Weights of a small GPT-style language model, trained from scratch on English Wikipedia: untied embeddings.
Each number is 50 + 15 x the weight over its row's rms, rounded and kept within 0 to 99. Layers, rows and columns count from 0. The size before them is the row's rms in percent of the matrix's.

# gate: layer 9 MLP gate, 448x160, rms 0.114, rows 96-124, columns 0-79
# up: layer 9 MLP up, 448x160, rms 0.119, rows 96-123, columns 0-79
# down: layer 9 MLP down (transposed), 448x160, rms 0.0799, rows 96-123, columns 0-79
gate96 102:64 54 73 47 29 59 51 66 53 65 30 42 28 48 52 23 26 44 45 36 62 54 43 78 55 66 43 60 55 28 62 62 54 73 45 38 32 52 31 48 54 79 46 24 58 68 43 49 43 53 38 38 37 22 47 26 53 29 60 50 39 38 52 52 54 57 48 55 61 44 58 61 21 54 65 57 73 43 47 63
up96 100:41 67 56 37 44 56 45 72 75 37 64 45 73 40 36 67 53 29 51 60 30 38 58 49 48 64 61 47 72 36 40 94 59 73 53 69 53 56 40 42 04 41 42 69 57 53 34 50 59 36 54 21 33 58 29 60 17 65 33 63 49 57 69 48 45 66 43 34 50 43 70 57 51 41 48 39 33 68 56 35
down96 101:74 36 58 52 51 48 56 60 46 63 53 69 28 33 42 60 36 86 66 50 62 60 59 25 42 52 70 64 40 48 55 23 60 12 68 21 27 50 40 56 82 30 43 55 36 73 37 38 56 38 43 42 77 65 62 78 55 54 33 45 59 16 48 46 39 52 31 28 61 49 53 60 55 61 33 56 40 46 63 50
gate97 102:44 60 53 67 58 53 70 43 25 56 56 00 56 38 57 34 45 70 53 57 50 35 89 64 39 14 53 56 33 65 83 54 52 51 51 43 45 73 42 70 42 15 57 45 82 49 32 89 29 38 55 71 28 57 65 39 43 81 40 56 45 55 52 40 58 28 75 41 53 40 37 56 68 40 44 48 54 74 48 43
up97 096:37 66 49 66 13 29 61 40 40 80 30 50 33 68 35 65 52 23 50 66 67 64 38 74 64 35 38 42 61 59 34 69 49 44 41 44 61 58 69 63 47 41 70 72 74 74 63 46 56 54 61 61 46 51 37 26 49 41 46 56 72 35 84 71 52 54 34 47 77 37 63 62 50 37 31 52 58 46 49 48
down97 102:35 62 51 48 57 52 49 51 36 77 48 54 71 59 80 39 56 44 59 64 29 45 55 42 86 57 42 51 42 71 35 46 64 51 15 53 91 59 29 59 41 42 41 54 60 37 10 71 28 42 56 68 37 82 71 33 45 53 58 41 35 38 49 33 53 81 54 42 58 51 63 66 45 36 50 54 63 44 22 57
gate98 102:41 54 38 83 60 28 61 46 66 21 45 45 16 59 46 66 54 45 33 43 52 30 28 56 36 44 27 67 60 54 49 65 37 34 49 31 09 54 79 53 43 59 39 63 52 55 63 40 59 43 62 51 52 37 44 66 68 33 36 60 58 66 33 48 49 65 54 32 32 59 37 47 41 56 43 59 40 70 33 45
up98 104:49 40 58 65 58 14 78 37 74 38 53 74 41 72 34 33 27 46 63 23 43 44 59 34 48 74 55 51 50 57 56 31 38 49 48 54 26 44 53 79 45 55 43 37 35 58 39 64 50 77 35 51 66 30 47 42 43 42 55 99 21 67 52 62 28 65 31 55 33 45 40 63 73 35 40 51 39 45 17 41
down98 099:48 28 55 55 63 29 43 36 69 45 60 50 26 69 38 68 32 81 62 60 45 70 58 69 45 48 50 42 45 61 59 63 65 79 55 66 55 55 45 50 54 65 60 37 67 61 25 63 64 61 52 44 62 29 25 46 62 65 56 43 64 45 60 70 73 60 59 48 28 76 58 55 32 54 74 56 22 46 54 59
gate99 102:68 46 54 48 57 52 48 71 62 58 49 46 83 32 29 76 46 55 50 60 27 60 55 52 35 76 50 86 78 56 34 54 66 66 37 46 49 48 63 53 52 22 28 62 74 52 68 31 49 28 78 64 39 28 50 55 72 57 64 53 49 51 45 28 81 51 20 43 26 36 43 45 57 67 34 68 31 61 61 44
up99 100:65 36 50 49 58 23 24 23 61 37 47 47 24 25 64 55 67 26 53 71 71 43 62 46 60 50 58 14 88 50 46 35 31 69 72 33 59 51 55 57 58 49 44 60 68 23 64 32 44 58 70 50 62 43 28 56 46 61 56 29 49 44 35 48 37 43 45 44 70 58 24 53 59 41 61 37 50 61 65 46
down99 100:51 69 60 38 67 78 55 38 28 46 41 40 49 35 64 58 37 48 49 21 50 51 58 42 77 56 46 70 65 70 49 31 64 59 32 45 77 15 39 42 47 39 59 38 54 52 36 44 54 68 57 62 61 31 42 26 40 66 25 80 36 35 36 45 82 41 34 49 40 48 36 12 41 51 53 66 36 42 57 53
gate100 095:60 38 58 49 48 50 58 50 70 68 38 51 81 45 38 70 33 47 51 64 47 62 48 41 39 32 65 58 42 73 58 73 53 51 35 47 50 62 53 64 64 59 68 56 48 21 30 50 46 43 59 45 33 45 59 52 51 64 58 64 39 32 47 34 87 59 29 66 24 76 36 75 41 55 44 51 53 67 44 53
up100 094:73 43 29 59 44 75 47 57 63 48 30 64 45 54 54 42 22 37 67 48 58 39 57 60 66 45 48 56 46 52 70 40 52 46 48 63 79 36 45 48 31 45 56 51 44 43 36 50 43 69 57 61 48 68 39 43 42 38 44 47 72 50 44 49 39 55 44 74 49 73 72 57 19 37 40 38 64 41 37 62
down100 098:60 37 68 77 43 56 51 45 32 58 66 78 35 57 54 53 44 85 77 48 42 28 37 49 55 63 78 45 51 32 30 60 56 20 77 34 56 35 31 24 28 30 71 54 50 68 72 55 56 60 31 34 39 29 53 36 43 13 63 54 58 56 52 53 49 50 65 38 55 37 33 36 94 28 50 52 68 66 52 38
gate101 105:34 65 31 46 52 29 39 44 49 51 52 45 34 75 94 72 57 46 61 76 51 53 75 53 38 48 72 50 81 71 40 59 49 23 65 43 55 43 70 49 69 63 72 29 69 21 46 45 56 56 50 65 57 62 46 48 72 71 70 52 40 28 50 51 54 40 58 73 31 43 45 73 41 59 39 56 54 51 59 64
up101 109:62 44 58 45 27 91 52 42 38 40 34 38 48 40 31 45 34 63 57 45 45 45 25 61 35 36 34 64 70 62 49 55 61 39 39 34 86 56 63 86 51 64 50 36 48 57 61 50 38 44 48 67 52 47 59 63 37 53 43 22 53 70 51 50 53 14 73 63 59 44 42 53 27 38 51 49 65 48 54 32
down101 110:45 62 63 45 73 48 55 51 66 36 40 65 49 55 43 74 37 57 53 21 37 49 37 52 50 22 43 48 41 64 44 38 61 42 43 33 53 47 65 62 49 59 73 51 57 70 50 44 49 56 58 48 45 34 46 34 50 29 55 34 30 39 49 23 62 25 73 44 49 32 48 64 59 38 57 61 55 61 61 34
gate102 100:13 28 35 79 45 40 54 45 55 52 58 34 50 40 76 45 67 65 40 41 50 53 30 56 59 57 87 56 38 27 79 67 44 62 43 43 55 49 41 32 60 62 64 44 41 36 58 37 36 55 50 35 50 51 79 33 45 62 59 42 57 53 62 55 39 70 62 22 44 80 66 50 35 79 45 59 26 45 64 62
up102 103:49 67 50 48 84 64 21 50 55 30 63 39 47 90 75 79 48 47 46 70 33 42 30 48 26 40 12 49 59 69 69 67 32 24 37 36 69 40 48 55 60 00 42 53 36 27 66 76 60 92 46 53 49 35 60 72 48 56 55 44 45 53 70 48 48 41 73 61 53 44 58 64 30 46 54 38 60 59 55 42
down102 099:73 78 29 36 50 51 53 32 55 43 43 50 28 66 43 51 44 62 60 51 49 46 54 74 55 49 39 73 38 74 46 70 39 50 51 55 50 24 78 50 53 51 58 71 70 64 74 36 99 81 78 27 67 38 19 55 46 59 70 44 34 45 53 38 78 42 57 54 54 83 54 56 25 32 45 47 77 45 49 14
gate103 104:48 46 74 53 52 46 58 41 49 59 30 66 40 61 57 11 33 49 53 18 38 31 64 57 62 48 29 37 60 77 22 60 51 45 57 39 54 41 52 37 36 47 43 68 48 39 32 71 36 46 37 48 60 59 41 69 46 41 31 67 32 37 37 63 43 49 55 37 31 61 60 60 56 45 61 33 70 35 25 37
up103 095:54 59 34 55 40 34 61 45 52 40 57 66 54 41 54 57 24 57 80 60 33 64 57 49 46 45 59 51 74 62 44 33 14 40 46 46 53 28 60 32 44 46 41 59 41 68 55 47 63 29 50 73 66 55 36 43 57 42 46 55 36 53 69 57 36 58 43 46 63 67 56 42 42 65 69 55 59 60 58 58
down103 102:48 39 53 55 41 51 66 32 37 43 82 63 49 71 43 75 48 53 52 57 64 55 71 35 59 35 71 71 77 28 63 55 44 60 52 55 48 42 45 67 34 43 49 40 56 55 34 35 73 25 52 57 62 59 46 31 55 72 70 43 59 43 73 57 79 31 62 56 42 65 43 50 42 32 57 15 45 42 66 32
gate104 102:43 60 66 83 35 53 36 20 27 56 47 41 70 69 59 55 47 43 50 58 52 34 61 66 27 64 45 75 87 51 23 43 66 16 59 63 34 50 75 40 39 64 38 54 54 62 72 46 36 60 28 61 52 54 46 62 48 54 41 64 50 61 58 62 55 63 79 36 39 40 46 19 53 56 71 37 76 59 43 58
up104 098:36 59 55 59 57 55 58 61 80 61 30 25 40 32 19 53 35 51 76 59 28 50 39 47 60 42 65 34 54 47 30 51 45 51 53 61 67 40 56 42 24 60 50 45 56 47 06 72 60 54 76 21 48 57 80 50 40 56 66 46 37 39 60 34 59 72 51 51 46 53 65 67 29 56 35 63 47 54 39 38
down104 100:55 42 69 57 31 54 59 55 59 67 56 28 47 52 85 52 51 60 60 34 68 68 49 45 47 51 26 29 55 57 32 46 48 83 47 66 35 41 44 44 33 44 51 48 39 33 77 41 10 39 36 51 74 45 42 79 55 34 31 49 49 54 50 64 56 23 41 41 45 39 46 39 65 72 63 53 71 74 38 37
gate105 099:44 17 74 41 49 63 36 68 59 43 43 53 60 52 37 68 63 84 36 45 33 38 48 53 38 46 59 73 73 41 62 90 60 56 54 23 74 57 29 37 62 63 75 46 48 45 60 41 50 40 60 53 53 40 61 60 39 76 42 58 72 38 61 59 61 35 51 41 35 38 57 25 48 27 36 70 44 42 54 36
up105 095:41 19 60 56 32 26 52 59 73 60 30 64 54 46 77 58 81 58 51 45 37 31 30 39 37 65 20 32 55 42 21 47 44 53 19 25 58 24 55 61 39 60 37 41 62 76 32 33 11 43 57 30 57 31 48 44 65 31 46 60 48 58 74 73 66 32 51 59 42 50 59 63 50 40 55 53 41 40 45 58
down105 094:50 32 52 32 58 62 24 43 50 44 60 33 78 44 58 22 68 76 51 39 67 52 37 42 50 65 59 48 51 76 34 60 46 58 53 67 76 28 54 42 72 69 34 32 56 53 34 43 36 51 57 50 33 46 58 30 78 39 53 59 68 63 72 35 48 46 21 59 31 60 42 69 65 49 52 59 67 57 34 32
gate106 104:30 51 43 50 58 37 34 57 44 49 66 26 45 35 46 68 50 53 39 47 41 59 32 27 34 63 42 69 62 42 73 73 73 71 40 35 52 53 36 17 64 55 74 67 57 20 66 52 24 60 25 59 51 55 62 20 52 67 56 35 48 77 48 61 52 82 44 29 61 72 79 63 69 52 53 55 68 25 34 65
up106 097:46 35 35 46 57 54 38 31 44 33 73 48 49 62 46 48 34 61 41 60 69 58 35 23 71 45 35 82 58 39 60 22 49 65 57 42 47 46 43 50 44 43 52 73 42 43 30 47 52 59 29 41 53 34 58 37 33 63 38 32 71 64 32 38 68 53 59 82 41 43 69 52 33 61 30 74 08 49 23 60
down106 094:44 22 60 50 47 49 57 75 30 37 36 51 72 42 60 42 34 36 59 52 43 72 54 00 56 35 42 74 64 53 75 75 44 62 73 16 39 62 51 54 47 62 76 39 27 49 41 52 32 50 61 42 55 53 67 61 47 52 48 68 61 48 27 57 41 50 44 65 34 39 51 32 45 25 55 44 64 32 62 64
gate107 100:21 36 45 38 43 46 54 22 39 86 65 51 42 36 47 51 65 47 33 43 46 50 53 48 34 50 47 47 69 58 63 65 44 27 48 36 42 47 28 27 43 48 56 56 34 57 52 40 26 47 21 66 38 33 58 36 78 22 75 65 45 55 41 32 33 38 76 60 73 64 57 65 83 44 29 46 62 34 34 44
up107 099:76 49 55 64 53 30 53 59 35 34 30 48 58 78 38 76 54 62 75 22 45 50 42 66 49 71 57 51 50 40 37 34 34 37 41 69 62 59 19 64 51 49 68 52 53 45 31 26 31 81 40 36 69 36 55 53 58 50 45 41 38 56 15 32 60 41 44 56 33 35 45 28 30 42 58 78 30 45 82 57
down107 103:30 68 28 41 57 39 52 57 56 49 52 73 59 70 38 58 54 77 30 19 31 54 59 33 57 75 70 55 49 58 55 49 52 82 66 37 48 37 31 74 29 32 32 52 32 36 77 54 55 47 64 31 56 55 97 55 50 31 55 47 28 57 27 50 79 51 42 24 51 48 74 55 51 36 60 45 33 61 55 54
gate108 099:58 77 38 52 57 53 65 72 34 30 53 68 45 50 44 66 13 53 05 48 29 47 35 38 51 47 71 33 48 39 35 59 56 34 51 50 57 14 39 24 90 62 56 51 63 73 42 55 50 46 22 33 61 49 49 58 42 62 39 36 64 33 23 35 60 49 45 25 34 34 74 42 51 27 42 57 51 64 34 18
up108 099:45 38 30 51 68 54 71 63 53 55 53 37 36 61 46 54 21 53 51 44 42 41 72 69 43 46 70 13 62 70 45 32 28 40 92 14 53 49 44 59 59 60 49 60 58 26 51 52 44 57 45 55 59 41 50 69 99 57 38 48 82 32 48 48 57 59 59 50 59 57 55 55 63 22 42 30 17 46 52 32
down108 100:55 68 30 80 45 42 73 22 49 50 45 67 54 23 68 50 32 85 62 14 50 29 77 53 71 61 62 51 55 54 38 52 64 41 41 65 47 56 50 53 51 36 71 57 37 23 59 47 29 43 61 72 42 36 48 77 32 53 55 33 44 71 35 51 39 50 61 57 47 14 55 33 52 32 64 55 53 54 66 56
gate109 104:49 54 73 63 22 54 46 68 33 43 53 49 48 61 77 29 63 53 71 35 73 54 43 36 30 75 45 25 33 20 34 37 42 54 42 47 48 37 34 58 67 70 35 53 51 75 46 49 29 65 38 43 38 45 59 42 40 34 49 55 36 53 94 63 82 39 75 34 48 57 68 60 40 55 23 30 48 56 57 78
up109 091:24 47 56 46 49 45 50 35 46 51 49 63 44 62 30 57 65 34 72 49 67 51 45 87 36 62 40 36 44 71 46 32 62 26 61 38 46 64 23 58 51 47 59 55 53 61 65 51 67 54 60 34 44 20 68 42 37 74 47 18 74 52 48 72 42 23 66 64 51 43 43 88 53 43 80 49 47 46 63 61
down109 094:44 78 45 42 41 35 61 53 24 65 46 42 43 58 51 40 75 49 29 38 57 70 47 82 38 44 33 43 42 36 61 36 34 45 28 29 63 43 49 20 57 45 51 64 38 58 98 47 55 73 48 44 64 53 28 49 36 44 46 65 58 48 36 67 62 44 54 53 56 45 27 54 62 64 14 57 30 30 52 37
gate110 104:50 51 15 83 50 60 62 37 45 56 44 41 54 31 69 44 61 53 42 77 70 56 56 44 38 53 41 45 76 48 35 24 52 51 66 62 35 49 66 76 77 81 47 64 49 57 52 32 70 55 21 65 54 74 53 83 61 44 54 28 54 48 33 82 65 54 52 18 74 42 36 71 45 52 51 65 38 66 43 57
up110 098:63 33 58 70 62 38 78 64 69 72 67 39 45 64 42 36 52 63 32 63 32 24 39 41 22 53 38 45 47 54 25 75 27 94 45 26 49 30 54 34 65 53 47 41 37 58 37 19 26 84 58 69 11 49 50 61 52 68 44 67 59 40 40 39 43 56 57 48 86 64 47 52 33 56 47 61 49 42 26 53
down110 099:64 46 63 59 43 55 33 43 61 71 20 60 45 45 66 38 50 44 59 57 70 54 57 63 44 41 62 37 49 48 10 33 69 53 71 44 61 49 37 40 18 70 23 72 48 56 54 41 40 59 54 59 60 63 30 34 35 50 74 60 36 40 54 29 57 27 64 61 15 46 49 69 52 35 55 55 47 72 53 70
gate111 104:49 45 59 37 44 49 40 48 46 39 41 46 51 62 81 56 41 31 71 49 31 43 76 42 41 59 47 50 61 51 27 58 61 65 37 50 73 38 48 47 65 36 53 31 34 57 30 49 41 92 29 24 29 52 27 76 68 50 65 54 87 47 44 67 53 50 64 62 45 80 21 47 44 62 24 32 59 48 45 45
up111 096:42 60 65 33 34 37 65 86 49 64 65 41 58 62 65 52 36 44 57 33 32 37 47 47 38 57 40 66 28 30 55 39 58 37 54 19 38 53 18 73 51 81 71 35 71 39 56 37 72 48 62 67 50 51 63 63 53 32 54 52 42 47 70 64 50 29 65 59 50 79 65 40 61 52 15 42 67 14 37 50
down111 098:63 60 51 69 61 45 69 34 38 85 51 53 43 54 33 27 62 53 49 57 72 35 38 58 55 45 76 42 52 54 58 26 26 30 82 32 48 33 36 98 51 59 53 41 57 66 54 45 52 64 40 26 28 51 49 46 57 33 58 60 57 39 62 43 47 75 41 13 48 32 38 60 44 44 36 55 32 46 30 51
gate112 101:64 21 59 61 26 50 61 27 39 33 44 59 63 56 56 27 35 56 44 35 57 62 59 83 81 37 49 70 43 65 59 51 59 59 44 52 64 50 17 40 69 45 58 53 36 46 64 31 26 50 30 55 38 49 22 57 64 50 54 54 25 47 60 49 47 56 58 58 53 61 44 41 54 76 45 67 65 17 23 25
up112 100:48 68 51 51 37 36 69 25 40 23 50 48 31 65 57 69 30 59 49 57 48 50 51 35 48 41 51 61 54 57 66 65 28 55 38 44 50 31 25 66 62 54 53 47 50 66 57 85 64 41 13 58 33 40 49 20 45 74 35 41 62 55 73 66 14 67 57 55 75 61 40 76 40 67 35 37 67 39 56 50
down112 101:63 42 54 29 42 43 28 73 64 72 73 30 59 36 68 36 58 64 20 63 55 40 39 74 63 38 30 45 56 51 41 59 59 30 52 23 48 74 40 57 35 34 48 45 82 51 60 55 36 48 31 26 31 38 41 45 47 54 36 81 34 24 45 52 36 67 60 44 62 28 42 28 71 48 66 55 74 50 39 54
gate113 101:46 77 37 49 61 56 55 30 53 43 35 24 51 55 31 36 36 42 47 47 65 55 75 62 39 57 64 49 38 61 43 33 42 42 28 66 27 58 72 32 44 30 38 32 36 57 59 33 55 69 50 39 86 42 38 39 58 64 72 70 27 36 73 35 30 51 25 40 41 56 57 79 69 73 57 65 57 56 59 58
up113 097:35 61 29 74 48 36 36 57 59 43 47 42 55 58 69 50 50 48 58 43 56 44 28 83 23 41 39 64 53 62 33 32 46 34 49 35 53 64 43 29 26 42 61 47 30 29 47 55 40 36 44 74 35 39 39 57 36 69 44 46 93 62 51 56 53 45 23 41 46 34 37 36 71 57 72 71 64 58 45 42
down113 093:75 74 80 31 68 49 21 34 39 85 69 67 60 72 37 63 60 75 28 81 62 56 39 55 54 47 40 37 55 54 56 43 26 55 40 59 68 58 39 69 78 57 72 73 60 59 45 62 70 42 59 28 59 39 86 60 44 57 55 30 38 54 63 59 59 52 41 46 46 58 69 73 50 85 45 41 52 61 40 30
gate114 097:56 40 45 76 60 44 50 32 34 49 64 58 57 70 49 37 33 53 52 36 58 59 62 37 65 42 55 54 63 64 64 25 40 52 28 69 57 40 77 41 64 53 59 59 27 47 55 32 59 41 38 64 57 55 37 76 45 32 79 71 62 51 58 47 53 42 41 56 52 36 39 60 47 55 43 54 51 80 42 27
up114 097:37 34 47 53 29 71 39 74 61 49 53 53 53 57 54 32 56 58 58 47 46 38 47 57 52 63 50 83 32 60 59 22 67 69 80 57 26 53 69 34 42 46 13 35 20 38 54 45 45 46 47 36 55 46 44 48 52 48 50 49 63 41 63 56 58 55 55 54 36 36 49 65 35 83 24 21 42 73 34 49
down114 096:38 51 61 54 53 45 59 26 55 70 30 57 63 66 39 43 28 54 64 91 76 37 73 52 42 27 46 68 40 59 42 66 65 64 60 51 48 74 56 59 42 33 50 61 67 47 29 55 64 79 58 71 56 54 58 74 67 45 27 39 39 51 70 34 59 18 50 65 46 49 48 60 38 79 41 50 55 53 62 51
gate115 095:49 73 31 65 65 36 61 54 46 35 53 35 51 50 72 73 52 28 31 88 50 54 35 74 59 56 46 42 34 43 33 64 68 52 67 50 54 55 45 60 65 68 61 63 74 36 17 55 69 55 38 66 53 67 41 64 43 71 70 48 22 54 60 58 40 35 61 64 43 08 38 33 62 79 37 55 39 35 54 42
up115 098:51 45 22 52 00 58 51 50 53 59 32 60 33 13 67 59 39 49 65 56 48 41 41 49 41 60 36 46 27 66 57 38 62 53 39 44 40 45 45 58 63 64 41 39 30 34 65 33 45 48 49 14 66 67 36 59 55 54 48 23 44 40 51 42 34 59 39 40 58 21 72 37 50 54 52 35 90 38 51 47
down115 103:37 57 75 26 50 67 31 50 28 49 61 79 37 61 66 37 47 43 18 40 34 59 70 63 41 69 46 48 55 46 79 36 58 49 68 23 53 71 46 62 31 59 26 53 47 56 99 50 70 52 43 54 52 62 55 58 67 38 43 32 57 39 71 67 40 56 33 67 34 50 70 43 37 56 75 34 45 47 73 61
gate116 099:43 51 68 97 72 63 30 52 50 49 43 32 38 81 70 57 49 20 60 73 42 55 48 42 41 53 31 50 97 43 55 69 29 79 68 65 78 51 57 74 29 50 49 67 43 25 50 53 52 39 34 68 34 68 60 52 34 54 56 51 51 40 48 58 20 57 63 65 36 39 38 44 30 47 49 44 58 55 17 38
up116 106:56 34 43 62 35 62 72 60 71 59 37 45 48 37 72 37 45 25 49 57 43 45 38 51 70 73 34 29 59 44 55 48 66 49 46 42 48 65 37 50 73 59 47 54 50 90 43 48 42 40 34 46 65 65 49 28 51 63 28 48 57 37 34 49 22 64 27 53 50 34 44 53 42 59 48 46 44 41 39 19
down116 105:36 65 50 57 34 76 42 63 55 62 65 44 62 56 61 47 49 62 44 36 48 49 42 64 60 37 61 29 47 46 45 32 73 30 33 29 36 68 55 36 50 52 49 39 40 36 47 46 40 31 64 55 35 40 43 59 53 32 16 45 60 47 63 52 32 62 41 31 54 33 48 50 59 74 43 39 69 42 68 10
gate117 101:26 58 41 47 56 45 36 40 69 36 49 48 47 37 78 34 76 47 57 46 60 42 39 77 56 37 35 57 29 64 52 61 37 45 34 64 66 72 64 43 59 65 55 59 31 39 56 40 37 66 42 76 49 39 53 47 57 81 47 45 53 73 61 68 66 61 51 39 51 53 55 79 31 47 49 80 61 40 41 71
up117 102:36 52 34 80 42 44 55 50 42 21 56 62 55 46 62 29 46 59 46 49 28 43 46 44 53 57 65 38 39 59 52 66 69 58 58 37 28 41 42 31 55 26 24 30 33 60 31 65 13 48 56 28 59 51 42 41 25 94 47 57 95 40 40 67 30 43 56 42 63 43 35 46 73 52 52 53 51 46 72 61
down117 102:47 70 79 64 66 67 37 48 33 40 53 53 72 44 45 84 47 55 41 57 46 64 58 58 79 69 28 42 68 33 61 49 26 37 15 64 62 50 73 36 45 61 61 54 44 43 80 67 51 54 54 33 38 58 81 52 80 34 32 47 12 46 74 57 59 59 65 33 54 65 41 22 63 67 46 49 56 58 07 50
gate118 102:70 42 56 68 64 29 31 44 76 28 54 23 64 34 67 56 41 68 33 57 46 59 33 52 63 59 48 50 43 39 38 52 38 86 65 60 57 44 53 48 52 75 56 70 27 49 68 46 23 60 43 37 71 72 50 56 55 47 56 89 53 45 54 57 57 13 73 59 30 60 46 78 23 49 49 17 61 52 62 47
up118 103:75 21 75 36 71 42 64 59 74 44 36 37 36 54 53 56 44 56 52 55 42 60 48 38 43 57 40 64 54 39 47 72 40 37 41 63 44 49 69 33 43 81 56 34 65 72 57 48 66 59 65 63 40 64 49 40 23 77 28 38 53 23 27 39 79 39 27 58 32 56 60 43 48 48 61 54 30 23 66 47
down118 100:65 70 38 65 62 45 17 44 49 63 27 68 71 41 85 43 40 35 60 50 52 56 37 15 51 53 57 48 56 30 42 60 47 36 39 37 68 55 41 61 54 18 74 25 56 35 63 48 50 43 77 34 35 41 31 49 31 39 48 51 55 70 64 74 41 39 41 50 65 85 55 41 40 69 59 51 45 53 57 40
gate119 103:64 49 78 56 42 27 38 77 26 23 60 65 60 30 53 52 58 37 31 65 36 71 65 71 65 19 89 60 56 16 19 44 37 56 55 17 46 43 40 41 66 56 58 60 35 44 56 44 50 57 58 57 54 61 52 59 46 71 57 68 32 66 34 31 68 93 53 57 47 60 46 62 42 49 46 57 53 62 62 62
up119 094:56 29 48 56 50 65 56 68 47 62 30 53 65 41 39 70 76 40 53 39 24 41 40 58 63 77 47 34 49 63 69 66 69 23 25 42 51 53 61 57 55 61 41 64 61 48 53 60 23 45 61 24 36 53 49 21 40 60 57 63 60 54 75 56 36 60 44 62 35 62 94 39 28 68 66 27 38 55 74 38
down119 098:21 66 44 51 62 53 60 21 53 68 69 50 73 47 36 30 64 48 60 42 69 17 58 74 63 58 56 72 67 74 39 40 48 49 51 45 25 48 27 63 54 35 35 67 46 27 61 59 60 51 21 57 55 35 55 43 54 87 44 47 36 57 61 32 62 51 39 67 56 59 86 32 43 39 42 50 37 29 48 80
gate120 091:36 35 53 61 30 42 16 48 27 89 51 63 55 56 40 56 38 36 63 46 52 59 58 47 58 45 55 35 59 68 45 62 45 53 73 41 77 57 64 55 57 16 44 51 36 43 45 59 37 48 25 70 81 52 70 34 66 40 59 23 59 40 63 68 51 51 56 73 42 59 46 74 35 40 71 55 66 45 37 38
up120 092:71 51 49 47 35 62 27 48 74 28 76 33 31 74 44 40 69 61 57 65 74 68 63 35 42 42 53 21 32 54 42 50 77 27 53 57 38 53 54 46 32 61 45 47 66 51 44 37 58 55 30 32 35 37 43 90 56 52 54 52 33 25 50 30 42 65 55 59 74 64 53 34 51 46 48 44 62 51 81 67
down120 095:49 10 39 47 34 64 11 57 61 37 26 67 64 75 38 62 57 41 51 43 33 19 46 74 58 63 59 22 34 36 64 56 51 77 61 35 49 33 32 39 57 57 49 34 48 50 50 47 61 30 39 52 59 49 47 59 43 86 46 27 52 64 46 64 50 44 55 44 65 69 47 29 47 13 35 39 32 40 37 39
gate121 103:39 15 66 46 59 61 76 23 63 45 53 56 76 47 79 73 32 46 74 48 37 55 79 67 44 65 72 69 40 64 32 24 67 44 65 51 63 32 10 37 47 51 46 57 75 73 45 37 54 46 45 28 62 38 46 62 52 55 23 49 50 28 43 42 48 52 47 57 48 52 51 20 79 46 39 45 33 67 17 55
up121 102:55 44 63 41 27 54 69 52 55 58 55 24 54 41 50 49 49 58 56 33 81 38 29 56 82 23 63 59 30 53 57 80 40 55 90 31 27 52 86 32 60 40 73 48 19 46 39 54 54 89 37 44 38 61 52 54 29 51 35 52 59 56 33 42 54 61 36 53 42 46 32 48 51 70 51 54 27 61 38 33
down121 102:47 49 80 53 48 47 66 66 34 29 49 54 52 45 50 58 28 49 48 64 59 35 57 54 70 63 55 71 48 64 50 70 49 47 52 15 47 46 48 54 40 25 44 66 50 45 41 61 50 42 47 35 70 47 41 46 84 48 30 48 44 22 57 50 46 52 47 49 50 65 49 50 62 42 22 68 62 69 67 40
gate122 101:46 34 69 49 44 49 56 67 31 46 57 47 73 45 59 31 44 85 61 37 48 65 68 34 59 38 67 51 50 56 73 55 49 41 49 36 19 35 73 40 23 52 32 23 32 30 24 39 64 62 77 60 61 52 71 46 73 31 69 73 59 61 44 30 55 52 57 13 39 59 54 46 57 59 86 37 37 61 29 51
up122 103:51 33 86 61 64 55 70 56 37 46 46 22 46 56 58 75 90 40 39 43 57 53 54 48 60 51 39 46 79 22 40 37 58 49 53 58 69 49 60 92 38 50 50 71 65 35 95 50 54 38 41 36 58 73 35 33 74 32 57 45 60 35 21 48 41 43 47 42 54 55 22 48 79 63 55 50 27 39 66 45
down122 108:56 56 65 59 36 62 42 49 44 46 59 43 59 37 47 47 55 52 33 70 27 72 73 51 58 45 56 72 49 64 79 69 38 41 48 69 56 43 59 36 63 99 83 44 51 28 62 63 50 49 58 49 40 57 55 32 56 59 74 44 61 29 30 57 47 51 29 13 39 82 55 83 51 55 67 58 50 39 32 40
gate123 094:34 36 50 53 61 42 36 48 67 29 60 64 52 36 37 45 45 04 47 63 34 49 60 35 58 31 43 44 81 49 43 45 49 56 32 50 35 41 77 76 64 64 54 55 35 59 45 59 71 68 46 63 44 48 55 59 73 58 60 64 63 32 56 51 54 65 61 46 30 11 30 29 44 32 16 40 63 64 41 47
up123 102:56 36 59 72 47 38 31 41 49 38 51 58 20 35 54 53 60 55 81 62 66 60 28 44 47 58 49 46 71 46 55 53 36 60 58 05 56 35 51 28 42 38 32 57 72 49 51 61 32 74 40 63 72 71 51 46 57 66 35 29 53 47 35 66 88 45 41 49 42 62 47 48 64 79 45 71 42 43 63 56
down123 100:51 63 31 64 65 44 57 24 54 43 27 36 47 44 50 55 26 32 43 67 21 37 45 37 65 55 36 32 55 48 37 62 52 71 79 50 45 67 58 42 42 53 46 55 36 32 35 34 67 42 43 53 63 27 75 50 59 49 20 44 69 55 62 16 50 67 70 64 48 39 34 15 27 99 38 37 22 63 26 59
gate124 093:53 42 47 18 54 43 42 39 63 66 45 53 53 56 54 65 63 57 48 25 60 15 48 40 49 60 56 47 40 35 35 59 68 22 63 56 50 82 21 13 39 41 37 65 40 53 12 46 61 65 34 21 65 80 64 66 59 33 55 54 73 52 65 35 63 18 46 48 59 39 59 62 56 51 52 42 59 28 46 56